Weights of a small transformer language model.
Size: 19 layers, 4 heads of 32 (2 for keys and values), MLP 512 GELU.
Each number is 500 + 40 x the weight over its row's rms, rounded and kept within 0 to 999. Layers, rows and columns count from 0. Numbers have three digits each. The size before them is the row's rms in percent of the matrix's.

# layer 6 MLP up, 512x128, rms 0.338, rows 434-444, columns 0-127
089:507559457469494508519551479563493536479421520473525511519560449522498534568443545469501506506516506515530502488470550506599429443545481479489530510501466516571462474537469488406548462472492491548476509548549501564496510537566508413562482575527519442530514384500464443493510517472434468497427537559503426487472517555525483465477490473511475459492489539520472503453529474583540529493563
095:504545470481494476537548512584547487517556438508448471553546512537473504488505568527433543410559552512478518549488529521457511478516448466547470452525477450488516488421547461490482511509568550447513552539471468508440477503505479560466542546430527526512536490518477537514520500475497465578549523479501497436510534454530443505510629545481447503480457538496455506570444584494500442452519
121:450514485492506467453417446542465463474462477467471428527531601433492528521533474505504504522502437496549554485501545557519507502481529456492553540483458449519449504496548546481480542445481592484519598499482562519478581508449579467436480460445488456487504551459432493536524527501489442502526469443517529463536592505517497502499499527504418473475452476545520493478442557450504491572522
100:550481526451538492476541518483484510548512554545521525414456547478534441517560472495470437447516576471469497536460526591531477508550426462431464432564506492533563466474522519521446475462502509539492431515536450469421559530513436436524439520554503546583489497504432482485419577463477454521539518486509520481511496487502502495487498490520497541544523499477552527491436535499427463547450
099:499505499470473478500468526483505477502489525513522481483447523460528628462489534552536500466467468512454518529472547505457481544498477508510455497477481449589407508478478477565551516447523409536415489496463460516612540448550508493486485486483565473539524526487461567488515452544510460427514496540450469536425543501510558577465565551504528452481503460455489488496600551487453482508489
102:484505496443600567495544468498571581552471509491568559548476565530510534476503478527464485506474422512504594500490498510514438456513465445563510515519540499552435596514483463542535495463521474456504474522485482485512519478524535575476523457487522496464479582507530450586426485515473517434496505467496434508448517528558544484464505436483469478479518512549455491380495506517472539528496
111:462502471552438464393532552481532465537529432530565521476526459541570503488455459567489471505530471416508417496454473496543552462517467472486469536551533533469426522442533526512479504500571506470508532483470432505542492529516544564553457524554475516518463436531480466470462413526492487444521511477493570441508480544500463546485535506539513485450517531452452542448561478494431522564482
099:461547561529518508412552550515481432530410519512526510431510564454512419447493483466490493535562467512560506465489505497495524475517489509483479488461431525467497455531459378467501439620452444515520416538486480504470473478500522499552493535514457544497506519494466471499405462449494491475542463505440595535474492479508552473493515494525454500511453510508498470536481544438520554483562
086:563541493390504505549472503563539418520505576486542532518531433480472518479451550543552481526533529543447506564512495494503393490516495555569530536500485511500490506485514462452554517474520547456445487490558549528554525482567522484524489447527529499548422468511497541521517490426481439520493518489518481519485454460505481465490528404400526509469457433507450499520480480497589509573500
099:400497518554510548473488510601462490517556446461519426516452517502504537455475534548474474451493466526459449575549526519459549497460435527496473546505539493457485511543453508507588486407484519554495501493493419475522563473533475466456527468477568490488570465506441518490518469523463504454482498507508513479524453557465530437549523490490456524494481509453494574512541512551576377494493
105:569487532520504540521473477534432465549451481489469451511475531546488477526478415462503446531531434532471443469480478481458493566520542506472601506448510554562507475527521569491435547523512543512520502526444598530506480443571451545520508534513458516591506437502512529514520417466457422493478436583438485479429506477507509490444507506486510489444547516451456490497532465536522500502555
# layer 6 MLP down (transposed), 512x128, rms 0.344, rows 434-444, columns 0-127
086:504473465493493559512525513469565523473507531468535540531513491527553449516526515429517463541514544483493440487585485469526519505520505449474524553505470526488529469504518420520506502488458595475498592435596441522449437431519466484440449536452495438529545537457475499514442498568533524567550555533559557540495496448507501435519497490465493526459521518437520568513480491555497412531555
093:444496423525423462514532514460517474511457539470482487482503508434491510551514501561464554443495499522500485547506419525497481451542511443498541503474466440565448481503492502552447538465532509562519553472518483473514526504519548518563490493491518535553597472444500457524527465471466404568534540482558494483534567533477501423522555558507420505511427550435575461548470516530431535486497
113:504485446482545510492444490513487550444573491476511451517474468514495516501444519533503474509516498523543519516486537461506470514449555535480554458508545512508537489466481551491390541498497416560455422527499439520491447511494573528510565396492559465525542560537486586521531553517616527466463577478457506494543463466559520539519542514468572450489510488537519559488473537512464438477532
101:475438504518380493436447480508549495515535471520570505461521485469561493495528474555565557485422462507519523457451459488534510509441440441452564537498528500556557468538470503469512452489475533573543582551452548524502535547480451559509504510469430535530569441541443537520454544451504463518523515485521487503486472418549472487457488458439457529513501495508522505560506457485436488544531
125:506463439503513544501459478554514513463549476476511522545541521525504567488552526591493457498516427527486467466479576421542484505456452597458477477426555516523460469493454507555502455549537381500478487535541502527516507464530482476524534505487615471521538520500580555539481503523539524488520509512431488459518483463556464514492519467539489481491579465515505409470564463472514465525435
115:496446457474535509488520560500465519536570512513477531520511451480422475480555512600510479503531448515569564508518463497571516496545518440532522570587493468535448428441464537517494539515512541533499495423507519506511532475516489474536519431473532528495516498391528491503473484470514525537454506530567465566571480522464504428512534509457495507526436520487553470529505557534482598414557
104:490419498476528518513532445437467492528556551501545477488507520450613474503528576483584465411461474408457464495487485462492511473508474501461500506513474489501517494494507520473460495567514454519445519498505498541510488491550526515491536470541473499506573569476530487489534491545465492462520552443586603412519456509484513470571445539467552563565457512463540547496433536547502491533557
101:521529459565528545498532483545533574549542474508476553483589460416451531467535438528550543442455479516537509486547499486492542487430514531532484496475453512548499536522470526425508506435472505539526490513514483485469455491512522422402475536490487453522451472426546461509514471491488614547545410526452515432549542522543561438485490502533487523494539438477509488482525447490486541549458
083:461452572460532495511525502483470527458569486494489470485456489565537501479512515488474503497446472538474483459504461499477526506520491470461489439495542471506455482470511402579419434437494540494578521518499507445475432464504464434460488509519597449542512513467504483482401456476484494548496518581487522447435459496450499433508464541537430427529572519491519519493425478441468438541532
101:471463515482502474399490516556493501496447513487574515511465501510509469532533535477584510420508594522565483485474474591549554575558513491471495549518485449448477442534478475504441523493463538515536493449536440469497465456461464485547500487425495534410487528480525457511527531475511438597463472481489516504556502443574479429527484481502482485565537492497539591498484526530573502526506
105:462512510475560470412491527388496499508496515441434512446567531482504516533473483512502464460515484559544516463519477486539458478461496507449496573489477557447542457560525453461497536452391446498603559423524515474460489472549532555457497555475522471536480489429511522531426517425478467559517551550542531533521517541509455505452420496484496465473533503440503482461494486491485515525468